{"n_layer": 13, "d_model": 128, "n_head": 4, "n_kv_head": 2, "head_dim": 32, "d_mlp": 512, "vocab_size": 5698, "activation": "gelu", "norm": "layernorm", "norm_place": "pre", "norm_eps": 1e-05, "positions": "learned", "qk_norm": false, "attn_scale": 0.177, "bias": "none", "tie_embeddings": true, "parallel_block": false, "init": "normal", "init_std_qkv": 0.0322, "init_std_o": 0.0, "init_std_up": 0.0322, "init_std_down": 0.0, "optimizer": "adamw", "lr": 0.00407, "lr_mult_qkv": 0.4, "beta1": 0.9, "beta2": 0.95, "lr_head": 0.00791, "grad_clip": 1.0, "warmup_steps": 217, "schedule": "wsd", "decay_fraction": 0.619, "decay_shape": "linear", "final_lr_fraction": 0.0, "batch_tokens": 32768, "seq_len": 512, "doc_mask": true, "train_tokens": 107400000, "steps": 3278, "dataset": "wikipedia_en"}
Each number is 50 + 15 x the weight over its row's rms, rounded and kept within 0 to 99. Layers, rows and columns count from 0. The size before them is the row's rms in percent of the matrix's.

# layer 2 MLP down (transposed), 512x128, rms 0.114, rows 153-207, columns 64-127
111:40 47 58 56 49 57 32 40 57 68 30 42 69 56 34 50 56 54 56 60 68 00 56 44 35 54 48 63 42 59 55 55 65 49 76 59 47 58 26 67 51 51 41 35 00 35 36 53 56 29 53 53 56 47 16 60 56 75 49 77 41 59 71 60
092:37 37 35 22 52 25 52 66 52 23 56 53 50 56 49 77 38 25 52 75 42 07 42 70 55 60 63 51 55 50 37 50 77 57 53 39 53 53 54 61 73 45 51 37 46 42 42 45 70 59 29 68 60 32 66 73 45 47 49 32 63 53 78 69
094:71 53 51 40 69 30 59 50 29 70 50 52 30 73 44 81 37 44 52 51 63 55 34 31 49 57 80 53 73 44 60 36 76 60 81 31 39 70 53 16 38 41 53 36 52 43 45 45 38 49 70 26 49 52 48 48 60 67 68 42 54 61 53 35
113:34 42 57 47 34 11 61 89 54 09 27 52 44 33 62 47 73 70 53 27 56 36 78 47 31 61 51 50 48 49 41 48 43 49 52 62 10 41 82 71 55 57 45 59 42 58 59 50 60 47 54 46 32 30 45 40 56 58 45 59 50 41 21 56
096:51 23 39 59 53 43 55 41 31 71 20 26 59 60 45 68 58 63 60 39 53 00 50 60 56 54 85 33 51 57 67 48 56 46 81 47 69 44 39 41 54 49 43 29 45 46 48 62 47 22 48 76 57 52 19 79 50 58 61 64 55 51 60 54
086:46 42 42 27 35 39 72 55 57 61 53 59 61 62 40 46 63 46 51 26 33 30 50 59 68 39 38 41 49 71 50 41 52 72 71 61 44 24 54 31 59 47 33 48 41 57 51 14 82 46 49 99 51 53 54 63 33 55 46 73 40 58 45 49
103:70 64 41 52 49 15 50 64 56 49 35 56 57 29 60 86 68 60 18 19 45 50 33 73 50 30 62 58 35 44 55 49 66 47 55 57 64 89 36 39 47 61 42 46 53 52 56 43 42 47 48 70 52 62 52 76 44 34 49 07 35 47 49 52
081:40 23 33 53 47 81 51 41 36 38 23 45 44 56 43 31 37 47 45 47 49 54 46 41 10 45 67 49 51 54 52 43 31 55 54 66 65 27 36 65 50 50 54 23 36 51 30 82 66 73 73 57 49 73 43 73 73 72 58 68 76 58 46 54
083:35 43 30 70 42 82 55 47 47 71 32 56 48 61 47 36 67 56 77 43 59 27 55 46 38 43 53 59 70 40 41 50 57 57 72 46 68 33 45 54 56 48 38 29 20 45 20 80 58 80 69 47 52 48 45 74 60 61 51 46 35 56 72 42
110:51 69 50 62 58 28 42 40 75 46 63 26 20 89 52 84 41 48 23 36 60 33 53 34 57 61 34 82 59 42 19 56 58 44 60 55 21 65 60 33 55 43 41 52 23 46 55 52 51 29 51 61 50 55 58 74 34 36 40 44 90 48 55 29
098:47 40 71 55 81 42 47 56 51 53 61 75 67 55 26 50 53 69 48 54 43 32 64 62 36 35 59 47 25 38 59 44 56 54 72 52 43 75 25 29 73 45 33 51 14 50 42 62 40 52 59 28 28 65 21 45 70 35 34 62 35 49 76 38
097:53 58 70 27 29 42 36 72 42 65 40 60 53 68 43 51 38 41 36 35 51 59 67 47 51 61 35 66 66 47 43 35 38 37 44 53 57 62 45 37 84 51 33 50 61 50 20 72 28 19 82 61 31 59 77 58 64 55 47 44 63 24 65 41
090:43 36 32 54 32 17 63 39 24 58 56 71 70 52 79 76 43 57 34 41 56 20 35 52 49 48 26 40 42 57 48 55 31 42 43 35 35 30 42 60 63 78 59 47 48 60 51 30 46 58 28 45 44 30 44 69 27 56 53 55 52 24 52 71
136:22 58 50 62 70 52 49 27 35 70 48 54 64 43 63 49 39 40 46 49 50 28 62 72 63 47 38 48 33 44 55 52 94 46 44 63 52 59 45 73 65 43 44 62 42 53 59 71 51 29 42 12 45 72 48 63 45 42 72 61 27 57 38 33
101:76 52 45 53 47 54 42 60 40 64 59 33 73 65 71 21 45 35 73 39 58 45 26 50 41 50 35 30 42 40 35 74 74 54 56 60 68 57 57 62 57 49 57 39 43 16 33 72 71 46 69 68 67 44 33 56 50 49 56 46 57 57 26 49
096:73 55 38 52 42 43 48 56 43 63 50 68 52 48 68 49 70 33 52 57 47 48 20 47 50 62 71 46 60 47 58 67 51 52 35 29 48 59 54 43 58 88 84 19 78 41 57 50 18 26 38 49 55 66 44 67 40 57 54 34 49 64 68 46
115:76 48 61 40 58 47 32 45 61 99 50 47 39 77 33 36 68 08 47 67 64 43 72 45 53 50 59 38 62 80 56 29 49 28 48 51 51 54 50 33 40 66 28 43 50 52 63 65 41 09 47 41 61 65 38 50 46 31 45 44 32 54 67 74
091:70 47 47 67 75 44 13 43 42 77 56 50 69 58 26 65 64 61 36 63 70 46 59 50 45 66 36 40 54 41 68 45 36 60 36 44 44 59 52 64 49 83 43 35 48 36 37 42 50 32 37 54 48 78 47 39 23 37 56 26 48 69 66 40
103:38 54 65 59 23 45 48 40 61 69 56 41 45 63 35 38 59 27 23 45 64 42 53 29 50 50 35 41 65 87 69 49 64 81 61 51 57 22 55 48 73 16 50 29 19 35 63 66 37 47 60 59 56 49 46 45 52 79 23 75 48 56 80 53
103:52 41 72 57 43 64 48 56 35 36 58 36 27 44 40 40 40 44 35 24 51 65 57 55 47 42 56 57 67 40 46 49 00 53 99 47 39 48 57 54 62 49 50 67 35 69 80 49 51 60 56 64 38 60 62 38 36 67 42 72 36 56 59 31
081:66 59 61 65 46 23 68 70 57 36 42 39 40 60 36 49 44 23 60 32 62 10 29 29 39 77 72 64 09 50 41 32 54 53 66 57 58 45 80 46 35 37 60 39 35 58 36 34 81 46 32 70 43 23 38 38 40 75 17 79 59 60 65 53
100:49 62 52 62 14 44 42 70 41 41 61 43 52 34 35 41 15 26 65 74 45 52 64 31 02 46 48 50 54 48 42 63 59 53 48 36 56 57 38 56 68 40 73 66 51 52 37 53 52 35 75 44 50 49 58 61 40 58 57 25 81 48 38 58
078:37 42 74 40 77 46 59 65 64 13 40 64 11 67 54 51 45 51 45 13 55 22 57 70 40 45 42 55 34 76 53 49 81 34 58 31 66 30 57 64 66 49 66 70 21 56 43 31 64 48 41 52 49 22 43 58 67 54 46 66 47 40 45 34
104:41 56 67 56 67 32 36 52 28 82 62 29 63 50 50 44 67 56 38 69 53 45 29 41 31 69 41 36 58 43 37 57 61 32 53 35 59 60 53 62 61 44 54 70 47 32 72 47 61 33 32 32 46 53 44 41 48 76 58 67 60 43 63 34
083:39 30 62 56 47 42 42 32 32 41 52 62 41 79 55 28 25 66 47 67 56 45 42 53 62 60 36 55 44 41 55 32 39 62 87 28 48 33 22 52 50 44 40 34 45 43 74 50 48 55 46 78 34 62 52 32 56 38 53 32 63 61 70 45
118:69 54 40 72 42 55 26 61 65 78 76 23 45 67 59 46 31 55 50 39 55 44 69 54 36 41 67 54 76 61 06 39 47 56 56 40 56 31 47 49 45 83 70 46 40 40 45 49 33 45 77 20 69 66 34 49 48 56 43 83 59 67 67 63
090:67 34 40 57 47 42 39 40 54 73 34 33 54 57 71 29 45 53 45 55 56 00 50 52 43 51 86 54 64 30 60 52 47 56 59 46 49 45 39 54 44 47 66 04 29 73 48 51 48 55 65 64 54 59 41 17 67 54 69 81 69 50 61 47
114:46 52 35 66 45 33 38 31 34 81 48 57 62 43 39 41 60 75 73 55 74 17 46 45 40 44 51 52 72 63 30 38 53 61 65 66 62 36 44 52 38 52 48 26 30 36 20 55 26 58 60 51 65 58 35 70 62 65 83 56 60 43 58 60
108:62 60 22 54 61 31 35 58 47 65 51 26 48 54 67 49 59 66 48 82 67 60 50 51 51 76 48 41 54 50 42 56 53 40 46 64 08 67 42 41 30 56 41 25 60 20 57 57 40 42 13 67 23 43 73 63 31 70 65 65 41 36 73 17
100:55 41 47 69 49 39 68 40 49 69 70 46 27 56 71 50 58 61 59 28 38 32 52 49 63 40 54 63 65 65 45 47 72 37 86 70 37 48 22 68 47 70 47 15 32 40 46 34 54 38 31 60 20 77 23 52 57 47 46 61 51 38 27 52
097:50 47 53 38 26 56 32 36 52 39 33 43 29 67 63 35 65 59 18 64 40 40 37 21 62 42 42 43 82 69 50 54 40 49 37 26 45 64 50 45 44 16 48 65 46 45 85 69 65 25 49 35 52 78 46 30 68 59 32 66 34 56 46 31
096:58 57 68 58 64 47 39 24 47 75 55 58 52 63 53 34 68 58 47 50 59 44 58 40 59 63 48 43 50 30 70 56 85 45 17 43 48 69 43 55 67 47 34 44 24 31 43 52 44 01 40 41 32 73 47 39 53 17 50 23 26 60 40 36
129:70 38 64 52 77 21 46 24 45 57 47 50 46 38 41 61 59 71 34 43 72 70 67 58 42 36 54 70 33 43 37 50 41 70 52 61 52 67 27 59 42 72 26 39 44 58 43 62 41 73 49 56 65 76 59 57 62 76 43 64 85 48 70 47
103:33 52 55 27 52 44 48 67 56 26 35 39 41 47 43 38 52 33 30 46 45 33 68 47 51 33 49 82 69 63 53 47 40 34 63 20 32 42 47 27 69 55 65 49 65 51 49 51 54 60 66 71 62 49 59 20 56 27 50 77 50 54 46 47
081:55 58 57 34 46 44 63 65 53 08 76 52 54 36 23 66 27 29 70 42 46 00 56 67 37 39 32 44 48 64 57 42 82 55 47 59 32 43 32 54 47 34 33 68 47 60 54 43 42 41 40 42 36 42 74 38 69 53 42 55 68 31 59 44
100:38 34 44 64 54 69 46 31 48 49 26 45 37 46 62 36 15 60 46 51 31 57 41 52 47 41 67 47 35 89 54 28 36 34 49 60 72 65 53 62 40 63 65 24 55 66 40 37 56 44 73 49 38 55 57 57 64 61 65 48 59 35 48 48
114:50 49 62 34 46 42 35 41 73 64 46 57 31 26 72 22 60 46 41 55 67 28 72 50 26 52 53 44 28 22 58 69 68 71 51 64 55 58 52 50 64 68 47 48 45 35 45 30 50 50 44 57 41 55 28 50 52 26 34 78 17 32 35 15
139:57 61 38 40 50 63 38 45 45 66 60 68 61 41 44 30 46 45 31 79 45 99 29 54 61 48 81 45 41 53 36 74 36 49 40 59 76 45 54 07 45 27 54 73 68 88 53 59 47 50 19 41 42 76 52 62 71 51 62 55 58 52 40 62
094:61 67 76 20 41 25 33 64 51 52 44 51 43 23 73 18 73 65 77 33 43 35 50 45 33 70 37 39 43 45 76 54 71 53 43 56 34 38 70 52 37 33 55 55 43 44 65 28 51 47 32 54 42 23 65 39 62 26 60 38 25 27 51 56
087:43 45 65 42 24 45 48 23 63 36 39 63 38 20 30 47 78 63 57 36 46 28 51 68 36 39 66 62 67 66 49 40 70 57 64 28 30 10 63 40 48 63 53 48 28 44 60 29 43 71 32 60 57 50 41 26 37 67 32 70 46 59 69 52
141:54 52 47 52 44 34 78 62 61 67 15 10 59 73 65 52 53 44 46 39 51 60 59 57 58 51 51 55 54 49 58 55 65 62 51 26 46 61 21 37 34 46 51 39 52 28 63 44 52 13 20 87 16 34 57 48 61 30 53 83 33 74 54 50
153:43 60 31 37 34 70 28 37 45 47 26 55 75 47 12 47 48 88 51 52 66 18 56 45 52 60 57 42 45 40 47 50 30 41 66 50 54 40 47 42 39 58 50 25 64 63 50 44 53 36 54 64 59 38 35 78 51 59 56 37 61 51 68 75
085:56 15 39 68 35 45 64 70 47 49 30 46 40 68 50 29 55 41 52 26 51 62 32 35 46 39 69 68 52 56 47 44 26 51 76 58 57 30 38 65 48 56 68 33 11 59 46 66 57 61 63 52 45 56 27 44 56 66 68 75 58 43 74 65
093:55 47 64 77 88 67 69 49 33 41 50 48 74 71 48 64 44 42 61 47 74 46 39 74 53 52 20 50 29 36 66 76 43 43 52 41 57 54 41 52 58 44 32 54 42 54 45 54 61 76 63 15 22 39 26 65 26 30 45 52 29 47 66 27
107:53 28 71 66 63 62 36 52 40 62 42 38 55 45 36 57 51 63 61 50 41 00 62 52 16 66 70 45 62 64 76 50 56 43 64 82 41 61 44 71 58 56 35 27 12 42 48 49 51 52 63 70 57 60 18 45 59 59 28 62 45 64 70 38
092:47 36 59 52 34 60 55 43 18 37 28 58 48 51 52 30 56 43 61 33 52 15 40 56 36 44 56 49 57 65 37 43 33 55 65 56 65 41 43 61 41 76 41 19 45 43 62 40 60 62 72 39 26 61 27 61 42 85 88 77 58 56 63 60
088:75 77 59 61 51 70 56 62 52 31 37 59 52 58 79 41 40 56 38 72 42 00 37 57 61 26 62 55 67 54 64 47 62 40 26 58 48 59 52 38 53 46 24 63 53 21 48 24 62 46 58 56 54 48 70 23 49 58 38 34 40 66 65 62
098:54 52 42 27 38 50 54 48 54 37 37 68 35 51 44 73 56 53 37 66 23 15 86 61 60 54 53 36 56 40 52 40 60 57 21 47 77 37 43 53 56 48 76 39 25 22 28 58 48 18 39 56 53 59 42 21 52 44 58 59 47 57 49 41
103:59 47 57 59 71 60 39 27 26 67 50 57 48 66 60 44 80 63 34 44 55 49 53 33 40 59 62 42 32 50 68 61 68 56 00 60 34 65 52 49 61 42 36 51 47 34 44 62 35 12 57 47 46 74 31 41 39 35 65 25 39 78 64 29
086:67 46 38 69 48 65 68 23 49 44 58 36 32 62 83 49 39 56 55 25 33 00 34 60 86 47 54 63 45 54 63 41 63 52 69 39 23 38 57 32 87 61 44 39 56 35 52 38 50 67 72 40 40 53 23 49 45 60 66 34 51 55 49 29
138:69 45 35 40 46 52 72 60 35 31 36 59 59 40 44 56 49 40 42 51 47 98 35 50 96 43 48 58 53 64 48 35 24 62 72 42 57 54 48 34 57 42 70 72 57 81 34 53 49 52 04 48 13 40 63 51 52 20 48 45 58 39 39 56
101:43 52 23 52 31 59 39 36 37 60 56 31 52 32 52 35 38 49 60 37 36 28 53 41 49 72 83 23 66 86 35 65 47 83 56 65 81 48 38 59 22 32 40 55 49 58 45 20 40 63 37 65 50 64 66 52 50 63 20 78 53 59 32 46
087:70 40 51 55 40 43 32 50 35 47 53 45 50 59 60 39 54 25 32 39 49 00 23 81 32 36 37 50 68 61 76 61 54 49 58 81 28 65 66 45 34 41 53 53 50 46 62 44 45 31 33 51 33 61 49 29 31 40 57 57 76 37 64 31
093:47 34 37 23 56 59 73 64 50 02 23 67 43 53 40 39 44 64 68 29 73 32 67 51 51 56 51 48 51 48 43 32 47 53 63 46 37 51 65 26 34 24 61 63 28 59 65 45 45 26 66 45 53 28 58 30 58 39 57 47 43 63 55 54
103:64 37 64 45 53 51 45 46 50 86 35 34 72 59 42 42 69 50 46 56 29 00 61 54 45 52 84 57 68 36 50 55 56 44 66 63 50 50 51 58 52 51 66 18 39 34 45 50 42 04 62 70 58 67 22 60 51 79 38 47 41 55 57 29
# layer 2 MLP up, 512x128, rms 0.148, rows 154-207, columns 64-127
106:55 25 68 48 61 37 68 61 63 45 39 47 73 51 46 73 68 58 33 58 64 43 47 32 68 54 43 42 88 27 26 43 30 38 50 16 58 28 38 53 32 61 30 34 54 52 63 54 43 26 46 71 38 47 38 43 34 38 57 25 31 63 56 59
088:53 25 69 56 56 42 63 35 51 47 18 25 48 59 54 75 64 44 59 39 57 49 55 22 49 65 43 74 46 51 45 46 45 39 86 55 66 43 50 75 46 79 66 31 35 24 67 52 07 44 57 71 45 28 75 43 48 69 70 57 55 30 48 43
116:32 48 24 51 32 36 47 70 63 49 54 60 64 48 55 37 51 34 45 35 38 56 44 22 52 21 50 41 59 41 57 43 49 48 55 51 83 30 00 37 48 35 05 53 66 33 35 52 55 59 82 57 71 44 59 62 66 46 63 68 42 59 64 74
101:35 32 67 71 42 74 26 39 41 75 50 35 80 55 28 53 73 52 46 44 62 17 56 40 38 46 43 34 52 54 49 57 24 47 79 53 57 44 53 82 48 56 47 29 24 56 39 55 55 73 50 31 38 68 45 76 57 57 71 53 42 54 52 54
105:57 27 52 62 30 46 46 42 40 68 43 34 74 57 52 42 67 78 41 42 53 32 59 51 55 32 31 56 56 64 26 67 16 53 43 39 61 34 50 66 33 79 58 33 42 42 34 47 24 61 66 53 62 45 45 61 40 65 63 49 67 44 61 59
105:52 41 55 36 40 61 59 26 36 47 27 47 50 79 36 54 66 50 46 57 69 44 25 25 44 58 34 71 36 60 18 93 49 38 64 64 69 51 56 69 53 56 66 30 56 48 35 72 51 51 49 45 51 48 69 32 63 60 54 57 29 34 79 56
073:37 49 57 62 43 65 43 53 48 64 64 58 63 51 38 36 48 45 49 49 68 33 41 27 33 38 40 63 60 56 31 47 23 35 72 75 76 48 33 87 49 58 45 34 36 46 38 62 55 59 73 42 60 49 52 59 47 25 88 55 35 69 41 49
094:23 45 37 67 38 61 40 42 39 60 46 65 61 77 48 56 62 40 84 41 48 34 31 50 33 58 48 52 66 44 25 95 56 44 71 56 56 47 58 76 56 63 33 29 52 35 35 48 81 49 50 33 71 54 38 58 70 38 55 55 38 15 74 52
112:46 53 59 49 44 58 51 54 70 68 67 45 72 58 27 56 55 57 51 48 35 41 44 40 55 55 56 71 72 37 37 85 38 56 63 72 39 41 59 52 27 51 37 53 42 25 55 45 30 63 65 29 35 63 71 59 50 97 45 48 46 49 43 10
102:60 32 46 55 34 30 53 49 61 61 32 29 60 58 32 68 48 76 37 46 61 47 41 28 43 66 51 35 36 65 30 55 32 39 76 65 60 47 26 38 11 48 41 27 60 47 22 27 41 69 55 65 45 78 47 41 74 72 53 57 68 33 75 74
113:60 36 67 45 21 70 48 36 44 45 39 60 75 71 28 40 51 74 66 36 56 35 52 30 50 52 45 64 78 82 27 50 07 44 53 44 65 49 57 58 68 88 69 45 60 29 42 78 35 79 70 36 58 32 46 61 50 40 47 41 38 58 41 30
115:50 38 31 53 33 40 58 58 16 64 20 44 67 71 68 37 58 56 73 58 35 39 30 24 51 48 61 20 58 36 42 52 45 41 62 51 29 53 44 57 48 67 31 17 66 38 53 38 64 75 42 70 47 78 23 42 45 40 61 55 46 44 62 58
126:52 45 35 56 43 52 42 42 50 90 49 44 43 56 61 50 49 59 38 66 70 48 22 37 36 23 57 52 33 56 14 74 41 51 73 53 77 38 18 33 30 55 53 36 59 65 66 39 41 53 61 46 67 74 50 56 77 65 59 57 78 22 72 53
109:49 51 51 63 69 36 48 52 64 53 76 43 64 53 43 68 56 48 45 42 44 45 62 50 30 30 58 80 61 38 19 63 48 57 56 24 47 44 65 37 64 43 55 44 39 35 58 44 33 44 88 34 59 54 42 49 26 32 62 49 42 94 30 57
095:35 32 52 56 30 41 75 43 57 33 32 73 36 68 50 31 64 34 50 51 78 57 28 51 45 45 80 35 75 42 70 64 58 32 65 53 50 46 63 65 45 60 40 27 53 23 36 56 35 55 34 77 70 40 39 38 31 31 64 78 52 39 64 61
127:38 19 60 56 48 40 29 53 26 61 35 54 74 47 20 40 48 68 47 58 90 39 46 41 49 16 65 38 65 41 55 33 32 50 42 60 50 49 22 58 19 52 45 52 45 36 38 68 48 44 56 33 51 55 63 77 59 57 51 55 35 46 30 85
096:20 44 73 37 55 73 59 43 21 53 53 73 32 47 29 26 47 40 29 51 56 46 44 40 54 46 75 71 94 75 54 48 38 35 63 54 49 62 62 56 62 51 36 34 65 51 52 74 34 49 57 36 35 54 35 41 48 41 72 65 37 42 59 44
111:33 35 32 47 53 45 52 45 35 49 58 66 35 49 45 33 55 22 56 51 42 38 59 44 45 41 52 32 81 64 46 44 43 43 60 61 63 52 67 79 40 52 36 53 38 52 69 72 57 31 53 44 67 63 68 39 50 26 47 60 22 38 44 46
109:48 28 53 59 33 49 45 52 46 69 56 45 77 48 39 67 64 51 66 26 50 40 38 82 56 22 57 67 57 68 33 44 38 45 66 28 49 33 53 38 59 62 19 27 38 32 44 46 55 58 94 42 31 59 35 44 75 61 63 62 58 50 59 60
091:63 58 23 65 58 48 43 42 73 67 33 36 59 62 47 56 62 67 62 30 56 33 34 03 56 57 55 33 22 51 29 25 30 43 64 24 48 44 54 56 27 77 50 48 46 48 57 57 42 62 49 43 37 75 25 63 55 38 59 58 44 80 53 53
104:43 51 70 60 38 78 49 34 35 52 42 63 70 48 26 35 65 52 45 70 52 39 49 14 50 59 54 44 81 55 44 47 31 65 59 66 32 50 57 49 47 47 70 48 54 20 41 60 47 62 28 41 63 47 54 47 67 13 53 36 25 34 60 60
096:59 33 59 49 46 49 32 45 35 74 30 72 50 51 54 54 47 60 52 51 41 51 19 58 56 54 70 65 66 60 20 44 37 41 50 15 38 32 29 74 58 48 21 52 39 57 43 42 49 58 35 33 72 37 46 49 64 60 54 35 36 82 60 37
103:31 58 68 64 39 57 46 43 33 45 40 67 78 38 30 34 70 35 42 64 57 47 55 42 31 70 59 40 84 49 44 68 53 62 57 60 59 38 57 39 49 49 59 53 52 27 68 38 66 36 49 48 77 46 49 87 52 41 51 30 37 31 40 42
086:59 23 58 57 34 25 53 32 49 61 12 53 75 53 64 61 53 39 56 33 60 39 57 43 58 37 50 47 49 48 46 42 53 28 76 66 41 48 54 57 27 67 47 09 56 41 25 18 76 48 57 61 46 59 41 32 61 69 69 50 56 34 60 67
106:38 45 45 50 41 55 00 35 12 84 42 65 50 59 63 37 68 65 40 43 78 48 28 61 55 46 46 61 50 61 43 63 46 71 39 51 94 27 37 70 45 77 53 56 39 55 49 44 51 72 48 40 76 66 43 74 54 59 67 47 55 65 88 43
097:37 34 57 73 34 74 23 49 43 61 40 50 47 57 34 58 60 52 57 22 65 26 35 43 47 50 57 55 56 71 38 60 19 42 69 49 49 32 61 95 55 68 59 33 36 50 35 39 15 86 43 32 46 47 39 50 54 47 62 58 39 58 76 52
093:35 43 46 58 32 53 30 37 56 68 38 68 77 58 59 58 67 53 65 58 66 40 21 45 29 48 45 39 72 48 40 37 40 63 57 77 53 33 77 52 27 88 48 42 25 29 40 50 51 86 51 39 47 63 47 56 64 38 56 48 44 69 42 50
107:25 49 49 78 41 56 58 54 57 40 65 93 76 42 45 44 70 31 44 51 72 59 23 54 47 54 46 46 75 38 53 89 50 49 43 43 53 34 23 44 49 45 31 42 46 24 51 44 63 52 56 49 74 35 41 47 38 31 56 38 42 51 54 56
085:33 45 49 44 70 58 53 48 78 51 56 59 37 53 63 72 68 46 40 58 31 40 47 25 35 04 46 63 32 64 36 54 28 55 77 60 61 35 30 40 37 37 42 51 43 50 58 57 44 47 40 48 31 66 64 42 74 49 76 43 44 23 52 52
110:19 26 39 46 40 32 60 17 57 63 48 58 34 58 49 44 59 58 62 27 50 41 28 47 35 48 51 54 36 42 48 50 38 29 58 36 38 68 49 74 44 41 52 43 49 70 46 77 42 58 42 43 59 59 56 16 46 27 53 67 28 50 48 76
088:10 36 51 51 25 43 70 53 44 59 36 64 28 78 46 66 42 51 25 69 40 62 22 49 52 39 62 61 56 44 54 50 37 50 47 67 54 67 52 59 21 50 64 35 70 66 65 57 24 50 52 59 75 73 55 58 46 40 77 57 46 21 51 55
115:56 30 45 37 42 37 39 41 69 46 56 48 40 31 44 61 79 24 47 55 69 33 56 55 49 56 26 55 58 63 47 38 48 55 56 64 63 34 40 41 58 71 24 36 38 64 32 32 54 90 40 60 35 37 51 27 62 68 75 63 69 22 70 65
098:48 34 49 68 56 55 47 36 41 64 28 45 42 78 23 38 59 65 42 45 52 41 54 52 50 58 58 92 87 32 30 83 30 42 29 71 20 64 40 78 62 58 40 43 42 44 41 76 57 62 55 50 66 50 46 33 43 44 58 39 33 39 47 59
088:58 47 31 69 56 50 08 35 39 66 56 39 31 61 58 58 48 63 49 58 21 54 54 33 61 60 27 36 52 48 43 63 38 79 33 66 31 56 48 71 44 66 37 45 38 54 56 52 34 64 43 66 61 72 45 70 58 70 63 41 51 96 50 37
090:41 59 41 55 33 63 33 48 69 67 77 50 54 53 37 61 48 49 54 37 45 37 55 33 30 44 62 77 43 68 17 47 36 56 71 53 60 36 38 49 44 86 38 35 58 50 52 49 60 45 56 38 45 52 60 54 52 44 94 47 54 64 52 60
116:49 43 50 38 46 72 27 26 35 51 44 60 62 44 30 57 50 57 38 57 75 28 61 42 43 53 33 39 17 40 56 74 44 58 64 91 72 33 21 40 32 41 51 38 50 56 62 50 60 50 52 56 25 63 51 59 79 66 57 46 56 20 70 65
134:53 30 60 70 42 49 48 26 38 60 38 44 57 47 25 33 67 63 43 60 81 33 46 51 46 39 50 54 48 75 71 47 24 28 63 45 57 57 55 61 41 68 51 21 36 41 35 55 44 69 50 58 77 65 22 38 69 61 72 69 37 47 49 43
096:29 43 58 56 39 51 52 35 34 61 47 66 62 63 31 39 58 68 48 31 42 55 40 04 28 68 51 66 43 39 34 40 57 33 44 69 36 55 67 73 60 39 77 37 69 50 66 59 59 62 41 44 51 72 56 27 39 11 89 48 42 43 42 79
102:53 60 20 39 38 61 51 42 35 48 55 79 56 55 47 63 57 23 57 78 28 33 44 43 56 48 50 37 64 56 61 82 68 52 47 30 58 55 56 28 52 36 41 38 46 43 48 67 57 44 53 34 55 51 38 65 50 54 49 51 35 48 51 42
135:43 53 39 36 55 67 56 36 43 42 71 53 66 62 61 45 54 26 54 66 61 41 26 37 29 50 32 64 44 38 46 79 49 39 90 54 85 53 43 38 36 29 42 34 67 49 41 39 39 70 55 57 53 37 63 34 77 58 45 36 57 22 76 43
135:48 53 55 60 46 48 48 46 54 52 47 80 29 27 34 30 56 43 75 56 65 34 44 64 36 37 82 43 35 49 31 49 03 45 56 26 69 39 50 42 52 59 33 35 51 47 58 58 45 71 74 20 81 64 25 38 70 41 49 49 64 66 66 51
071:48 43 38 71 49 51 45 47 59 52 56 59 56 46 40 34 75 48 45 35 46 24 29 40 29 55 46 66 40 54 27 71 34 60 90 63 66 42 38 63 50 62 65 27 20 54 36 51 48 62 35 40 47 52 36 39 64 31 76 52 31 47 86 57
096:53 40 35 40 41 56 49 56 76 74 61 45 57 71 37 60 58 68 36 70 61 43 22 48 65 34 49 52 67 45 24 62 13 47 87 35 75 40 26 44 48 58 12 37 63 64 38 49 30 60 81 56 34 76 36 46 54 41 56 45 63 49 73 49
109:39 47 47 70 34 63 41 14 43 72 54 53 50 66 24 39 80 58 56 43 73 27 47 33 40 47 48 43 43 67 57 60 39 39 66 56 42 49 48 68 53 69 56 12 56 45 38 54 45 74 37 44 55 57 40 54 41 64 77 65 45 43 47 51
072:56 29 28 43 18 43 36 36 64 49 42 57 28 36 26 83 54 43 34 46 54 42 47 33 44 25 41 36 38 85 50 61 31 60 87 73 79 23 39 59 44 63 43 40 45 42 26 41 42 65 64 45 50 48 36 43 75 65 58 72 53 35 51 33
075:32 79 48 75 31 48 41 28 55 54 53 68 49 34 42 46 55 58 44 26 34 50 46 48 17 70 48 37 33 45 48 58 48 67 59 41 48 25 15 58 52 43 79 41 59 51 42 60 37 59 49 31 68 42 58 58 57 47 60 34 51 64 59 51
097:61 44 02 27 60 39 56 65 46 60 26 30 44 65 41 43 47 64 38 66 43 43 47 00 64 55 32 32 61 41 63 50 42 48 66 58 47 56 41 52 26 50 35 27 62 55 52 62 44 43 27 60 37 80 56 58 58 34 74 39 41 58 65 78
102:07 37 53 42 43 25 71 32 50 52 54 78 55 41 43 32 42 58 34 53 62 60 35 45 34 45 79 48 61 55 38 55 33 27 49 61 52 42 44 33 17 47 43 45 77 54 56 67 44 43 68 49 81 81 52 52 71 69 62 77 50 27 47 49
089:57 42 38 50 53 52 60 36 34 41 31 44 93 80 43 49 59 68 52 43 39 39 54 32 48 26 55 26 43 44 29 60 34 42 77 57 44 41 69 51 42 76 78 39 41 29 60 66 52 72 90 53 35 50 49 46 44 58 53 47 56 29 66 61
123:56 32 32 70 61 54 46 33 41 56 42 40 63 66 18 41 74 35 50 41 81 28 61 28 52 45 52 49 54 49 47 33 33 38 90 43 56 61 49 68 52 66 46 28 25 32 25 61 37 56 56 53 51 55 23 68 55 62 75 61 29 77 51 67
109:25 49 68 69 27 60 43 32 29 58 56 73 45 34 36 26 46 53 25 28 49 46 60 50 49 51 68 67 56 41 54 56 40 60 31 59 81 44 61 64 44 66 38 50 41 39 63 48 25 56 58 47 82 61 49 44 36 39 55 73 36 72 38 42
098:65 29 24 46 10 62 46 34 45 53 47 72 50 76 47 43 50 42 70 44 55 48 43 30 53 17 44 14 13 41 64 71 52 59 63 40 45 66 38 80 31 56 38 33 56 31 34 53 51 51 33 56 53 39 54 48 42 72 46 40 49 67 62 54
113:61 54 01 42 59 58 35 50 29 65 28 40 18 73 56 69 64 43 53 59 17 33 61 38 66 19 48 38 51 42 73 44 31 57 66 61 64 61 39 52 48 64 32 54 43 59 36 61 21 56 63 65 35 53 59 88 65 69 55 28 55 58 56 45
109:26 40 37 84 36 69 37 27 46 76 40 43 64 67 35 48 60 45 57 29 80 20 40 45 42 42 58 60 54 59 37 39 36 33 70 49 55 42 49 72 35 75 48 34 30 54 44 63 45 89 43 27 46 70 35 73 59 61 61 62 48 50 77 58